Weights of a small transformer language model.
Architecture: RMSNorm before each block, rotary positions, no biases in attention or MLP, tied embeddings.
Training: 907M tokens, 12440 steps.
Each number is 500 + 25 x the weight over its row's rms, rounded and kept within 0 to 999. Layers, rows and columns count from 0. Numbers have three digits each. The size before them is the row's rms in percent of the matrix's.

# up: layer 10 MLP up, 1024x512, rms 0.0985, rows 108-124, columns 0-127
# down: layer 10 MLP down (transposed), 1024x512, rms 0.137, rows 108-123, columns 0-127
# gate: layer 10 MLP gate, 1024x512, rms 0.0918, rows 109-124, columns 0-127
up108 098:490458508504505478463475499524512471478508488502495541512487534536521500534548523538536504503484462462477505498446494461510538518552488431529504521500502471491522529481464505536519509533504541465514536458519475457502525522478541511534490436505486472476508490502500508477486459468463521474496490537536482521561498538514513494542492445484515488474512551558497510450490499514423496510450
down108 103:478550484547505501494522479473503509520521505474559549482471521497469537511523459504480536459524528520493516506515495479478460501463472500526462457490472502506486494536507510504484513488525486508514553499474512519510508517480528454515500523518471531511463509534505472490475497518486525466456523483474482529509508501472502535510481536511464511493500517520505470553500512499486545506518
gate109 112:478488497476478520493496497458509523498510489492466455528484508486522507494556488505509533504491480476508474481519536495481462544516530496492483522487512490486499474526489534532519484506495451496469495527482491528508459487531523519477498423486450498512459508515509483516465482513488465544476495495486468503535503510519493513508496488469477515520473491560526517447498539525514513516536
up109 106:496482443526515533491499454514471491475524482489511465499490497465478552471525545525502493495549520522507547532481535513545478493476517515469476473520501525504547494452466470472472573526504471469510505452511504465488503549493536492538495499504493488478542496514485489513513489495502512510496434506479498485526498503517509470515568558479521470491456500519490492539514479502477488481511
down109 104:522510483499497518531492480475498485506555492503483555479454486520514514530507523505497438492504514484486476466504529496516485504500495485531484477488543525506481509481449532478485467547509530521465476439505465463494476535492481467488467509478482547490499506512490452492507460486489512504512523508501480449505517479460482493484484520479510460539514493531533483536515527488546467476511
gate110 094:515494485494562492502506502475497488463523463491550516498520488503512484473507510473498493492506496519508477428468516528498503469487502502521499524518498557515502474515495449458542468470495528495545485557537508507449507494526486500483506490487524483460531538539501500477516472533449488471495511521510443496515497496520502496480518518497496494514495505520469455527447531480495488531504
up110 098:504532490506543489484475505455549463520486498506480525498496478522500496468448484493536518490507520507526517492524497506544521522476492566512508515514524527497497518496520541535519474511523537488479518485484475510553474516494513517519538510529519488474535487477523506486516485520464507490494497505483525492469573502472480496525514467499471450511520530569458536466448495499520500515515
down110 097:479461512475474492511479474461519489498484513527471512514525491509502476505465491509546485495507538499529482509529523535528496481505508543502464498510522441495502536467513476526496475529481505484499497479486503552491551521512504529551498521487472500502490517503511465475480487511536534527495473522511474498519523513508495503450484509486476537495540467507504477483468489498508527455511
gate111 102:466476450491545475493525546475501479509499486520506469469508487507486510516533501520532505522489509518483462523489513502471499507486517492512477487506457539576492497497539514503487506542508496461458537492478557519478526535492479514446487489489474538505491449467474486489500507494480479523501480565485489525493559519457535499490505489477467521486482531435573515512477484473487464527507
up111 099:499505498513474506466528529460470488476538507526543467482474461521493532520542498513524467504483491519482516465513464570522532485522540517491479492484505477512525515541467517508532474517527519492488520567470479455520507496454487529481519493540521501515521463507530452498452503477535536550479522467512507536506495469534459501483488492502476515537487509516516482490529498481448507496506
down111 098:469520523485508519496471515484519482490516459496525513506447471488504494482494487485521496469500492473487461553535482476508498500540515510519499490519458493488541465487539515497505523498525485527511497474497521470495497501543492530464508499522496490515504517480511520521509494506501458520515500499492478470503533507480511473493516508521491513500520496496504485475458469524528458484520
gate112 104:439545513491447497480510439521503512510456511534497485524495508505524500576470517498515528498487494506517485499522469462580477496486469470501486507534510488510477511523469491545489485517491492491475496487467489496498481469494482486526465501466473517486492525488546532522491481463512466482470459509490467472486464479450506510495493505494472456450498517504531505507509495513554475524526
up112 101:451482520476512520490515543487496478543484504521476478445470513484521505501499475512503495518501477521479493481480509473494469503483450504542457525503481486502472507530511500524484474561482461489492514506467477466497475475498505511477508508483500513525489498499482469477520504458538511455517518470495497510451525503527560460522472559506476477489558467490527488493482510501495499521491
down112 099:531514474491529490490494523530435463556535508504515513483519528512487518515473535545514479493493490485470485451496490500493515472514506464554503526494520503487490513474550523484482478519525443483504534507521450465455514471484500494525535461503482498469517501456498496502464507481495485464530456502500509523457481469530519501474484514528485471488516553491501494492523498490504518511493
gate113 105:530557498516469527520497461482503508520468492498497522498459540500484502524529494499496505476437538490499525481506524528526496530504489486496528535517455473509493533464497486483494506474504460455497523462506508480486508499532500472525523485493502471479474550494527501481527422483472531554475521493467489483476478490519503520496545518514495491496466499530511551470490541462497541538520
up113 102:481495495527493506462526480518516533517512490526508527518495508473479509513545538505512534490513490526483481477518493510497472508568514497464451484530488535514500489547479501473478462462495491518548496501510526486534512505477524510507503487483490488471490481504482521478454485502480500496459519506464472468497501508556525521476500486509517492519491525472474503544483468489502472507479
down113 102:507473502525473524477506524462483473534470461515503537504511469491501491469493494517487534429513523508484506490518522518514487522553508521497522489495498512484513465520487492485470491489501503477511478513483501483503487497529524516485491488511519476508487514499485496486497472519499492522490535528493530509442516493515498482519521464498505522500514468496538500514471450496537443478513
gate114 098:535507486521508547565529504494473489503496526482538499501527459480515513512509531482525524483494475536502507542455493523476486476525494509495487484491505526482480500507475475482498489489518470530449498486455505505518487500546504503503477496479500512514463510478497515488520542450495480483506462548492513517516493504527511526483504455496485514503509483552536497495489517494507491478510
up114 097:484487512467492472518509494482486473508485527498500513524546533497528486498581500489468506500591471517455491554529497517489455493535495545524521497477469472520500526522527502475487468474508516510534464459492507432511524513512500536513499513503448495443459514463506532515497526471512514512487509535521504543456456546507456519528478458497511504516521526492492487500519528504535508481491
down114 098:527503519513485503494467504512549560506488506462495521508472477494461474540505509505494505493469475496507534527463482542521538486486479517483513515497536488523502468504495499519483460481535481459479482515479481475452479487489486512532471481501504513524484483513523492478514478467500462485465530514496486521488474471485524524517512494504524509475524482470483494473537565483500492480531
gate115 095:524537517479503474510519501476485473474430472494481538482481494512508506513472520524518491521551512517476512462507449523490491511479515481496514505479507492487486482515477462469471500513486525469515482531553468481531473499515534470481475492534487477503540509472445508490490480559459533498466513489535536526486528550490486528514540489511564511466459471506469513486505480465527473485500
up115 101:477505540490522490466509458446534497484527517474524520541440516510516453501516516475523484501518470473491514507545526471514531491523510507516458494538516491506517451515512498561511482484508478523462453515556478476466522506485502539512496460466502454470496500505512440477495472490491501528498493526499510494498506481509504459502470511470494461478489506482477483494546526473501498504532
down115 099:484496502489481504509501496471487478509502506524470528503479472508479491490463500509463493497499546520491513477464511526514493513498482492509491558477487495519551478512453581496484466545499550505495500532472527472523507528484526472495491459489525535512521502527514505516493489507512495535525520563501501512490490447466474532473512491539480493493525491530519495489529417485496467467496
gate116 100:519494501473489546489482470491458498514466554507507498477555453490494543495470487534521512482537561475501503510489500501504475504511460543504506514519503510460470535477503532487476497554538485503494546491555462519507543493497503500498496520507554501501489455545483534504482456514517465486488484489468483530489493505482514503536488534547504494488475464509520480525502481520517487503494
up116 094:499508534476476489516535480459506481505503430489516488490496560529491512502468476477508543504475512460526506499474478498484560540461561488494505524529518511521500470506500506509546449511517511484442537493486435485529489499489482523490525532446464474506503563442508457505480517513507533456498514477514494495537514506545493514472488526465506536523500542501453505483511495451508498559524
down116 107:488532478503471488459532539520474498529491467522510526505477476497479528513457502481536534473485493526450512484511497520495498527549512482484491509524561555535483546489513467473529470502455481505514526501488523554495530473517527494491492534534472463509416497499522478498546553495484460531502507473531463526545492476544493516503496519523516499476501545490530484503506513485547516492461
gate117 097:487500495475482534520490515510468462472515489506529476505462531502509460556526474499443522550503536475479497510510512509488507518547489480513488493499481507508496496474496483511469511528507454498499540491479513554492478500546513482497507500493496474465518479506520514510545475544463450487511487477511509491513476492496516520470489494537491472488478508459498496537468502515514445508520
up117 097:447485477466484437532531513482441494520457486505476496463481532493493516505499456515464509470465533480483546512493497459487521469472532487528511482496513479504453541517532453480468539475495479500477451487517472466509481486483499471480488538521495501496529518542506530480532485474514517476486520549513501503476513531534468456493485483518501492519517500495489460448482445509469525494548
down117 095:520483499528516496497491491512499490514483555503492522485565454470522499514492486530510519498492501504510540493530509479482506556498511525489483449506515480512512472523468499490468470488511513506497439476518538511487490493489526516516479493498509542502466557486504467503547488480508499511517544477472501484496490493473514424513535514487511516477510496495478457506483522498475499507467
gate118 101:516508512518486468521483457491480467508478512508526527510479476534526492484537472473511526481507534470512551523499509458513496508542479507531494497490535518523518462468538512519518514470507515487512513516495490523490486472509471525548495516472510491519474447504444459521506445478466494513479483513473498532516530527501511472570487525491501547538442467502512465506499486528533508518476
up118 101:445508449479524492518511472517504490501512467492470496536481519541537480502527498493572545534500491546515531513478500505499526531508508521516495499497481488481487523470540497492501515502496488556523482517497500504435477513481480547515492463510508473516484533482491483512502470533529548488468507516518498520498516474462505458498496503496500548520483498540495488505454521489520509507484
down118 101:486494449493511488499530507516462460523531505499505534512518486527493564474498471513535508480486492523505529497450482488514488489499513473511510502497461485496482512518498545479535484506501499508478508557495523526508463449464510515485533551505468501522538485505475545475511480451527498489501526514486523507530542465525517548488473502520445490502461474508511495485477549490497522460488
gate119 100:461503466497473504485485509505488493511523518527493475518580499476501506473508467480509519527482514512479557504513512551560468525537497470528495499501469469514519479496519521513493479469521488462476472505439497502538488498513490524505507494527525463510492507503512493496516507494506502515516505524486519456476478535487487502508525493510543510481479455474494504521490522524501508472475
up119 098:489449461495484507523481483499552492537513495507520505499498479524477499536486541523477464504466501474545501526523487508484506510496476498506523501545528495490482490521459489482491511510462507507503519527538485492458536529480460486509516498437457496487505535504499495490487496519499535495484481496527522534480540495501529530499533514528500493531499507541465512507513503482496506510526
down119 102:493490537498478496523504493509515532479490529479497495510462498506493497504469531516478480477512489475490493489530429485489490473459485482526514505492483459520516518552467491494536529503513507497486539500511513510495491505511515470488493476475489456509476514514478493498492496519503511520562568511484523506497485491476491472497498512523520527497472462485493504459492475477482438505521
gate120 102:516526528495484530518481494483488509469502488482526415468503531458519481515503478496490524513507511521556519511539569498485540506511520496476493499491536487505481504472527519515509513489482485518496446467494488530513467520522474465499505553513519511456503516488534509522511479480522514531509514502520482476506520485488488501491514427519523480480548482513524481495466513521493445516458
up120 098:542503473521486481507501514479491487510488550519491480496494538526493555551505458495463517477460489499508539515543486502542537509511482496493500473502536515429503518465491552525477485517485527505520510519441467559548477470484510526514523519509465488475547469494478504497498495502535488525479527476514529497488439524497525520532528504507484475519504482541530467477499522462485489512513
down120 103:525509523467510530483467477493530514450455533565507476494516506497475523517483475475489484494489477476502495533529492513530517527516514465506474463480496547488520489430538494500529452488487493475519453527499507473511494520477543541488508550556525507525452478500505511503465472518488509484496494530498502504438518541513512520500499505523523499487482484556449537508506485465453529534489
gate121 101:498500503480529509506513514527493502492515511490539497536476491538517523549470498516521485505516514491525488554513538520547481485529501519500542553516486520511476489499504497496474484527503500523430523472487478494449552494491472491492517478448517494466449522529456517504482474500514476488508502454537444520516524492510479441505513535499471472488480478517527532455510513505477453478455
up121 099:499496542487485461536533539442472450495491501509501494495527473495516497507473501486481554476503485549464486481517512458479473516463520505505484499464464525482500530488515541504476504497534500485475509469502520546485517499547526490457498501498513529490504478492512481513527516546484532537517452541525485476496533531503457487487495515495447497487475493517542490490487509506473464470539
down121 099:502484479493467469516524478538504499523503515493516452521494465518516515514508502511505529479495488481466443466507521523515511489501490487470475515462480429487494468510502497492461526479475539480568524498489478522491487454521517494522487497515511523496477497477494477521515473451528574560470478502485526492496529568457537527503521511485494509494495526497508551537481518529479543501535
gate122 098:489484499446541569520471539469440516516502464519520565485469502505518498478452468476494494514484509527517506505516520492471506514493534497511537511494452494480500479484510541498497481516539493530465511540508459540504514526518497492529485506518518508534493467473505497519465478493467510533499537475511519502497477493503447544506488493527505522466494446497507504550529510490471457514485
up122 096:491486497478479467503518518492512515506505505497497534486529490464491498521531493517498527429526515519473462457514477518477529480486506485509559485521499492511460500508501493519519474504492529519514494492485517496469457537535562507527555512465477454480485533514486457477532446463529507454487522530482533558531485462478506499526509490519510460517513484490519493508521514487444521494516
down122 095:530508529504516506486485494515524482501514478524486511476519538541493484489557539509525517495519475473482495501542540464492508524512516515456488504509528481534485479502495498468477510503489536509507519526470489487529545533487539478502509530475487505467506532552524491489496458480509548514490492482523491467517505495459504450539492537502510478454478501497563515482514461491514501505487
gate123 097:431514474478485502457478520464482520497536494552500490500498525520493507532518568447494457488517466512527514439537500487522500522473496523481535455525516513509460489436477486503500457522472506500475485463513469538484509476469487506484518506514478501507507489526505498451488514470505484559517516479492494507499469505523478479444515477474487495512510503504465522492483498492511480539507
up123 093:511460508518459478503522458498471509528456492457517525494497509489531516514508465524494509494513492488521504505489455482457530498502499494499497526538516461500477518477498516511532525490519467506501468507475533517499445526466544470496516469495496468469499472523428488506501477533478505516522517537509551513504498476485487464535490506502473493510492537444479479490534498483465484477502
down123 101:497444519495475462526538556522468473520531490508503485497502528499505432500475499478537475519482442493470509531504518490494505489466507505515493498533526509529488530486497470525504498512527489494514498494512502472495515482500507476495520498491522521526461466531438483519485508514502552499512472495526461452480503526511516475492461497486503527518475533468448527486525473491482505498491
gate124 098:511490505459494530498490510481460494468511461506522516493461494471515460503503521476443501487470491483535555517516543486505490516503509498509491456478456504484510473514488481493536548469584512494464547533476489502515486479497495498503491514499490533554539468505504505478477492456480469510485478452491478546481522546490511494432512506513479499521479453515542489497497527519532520500479
up124 099:471499487474488545508498499499431506502488492465526507488451454474497491554529514497500532494513462510474505491547470502449509500513468523496496516465522501511481472480485493524469537457487484542505487492516466466469511498489450497476513511469506499470481511479544436461513539518496515516490483520506511511515505512479492498515505520494514487502470513481506531494513473495522457493497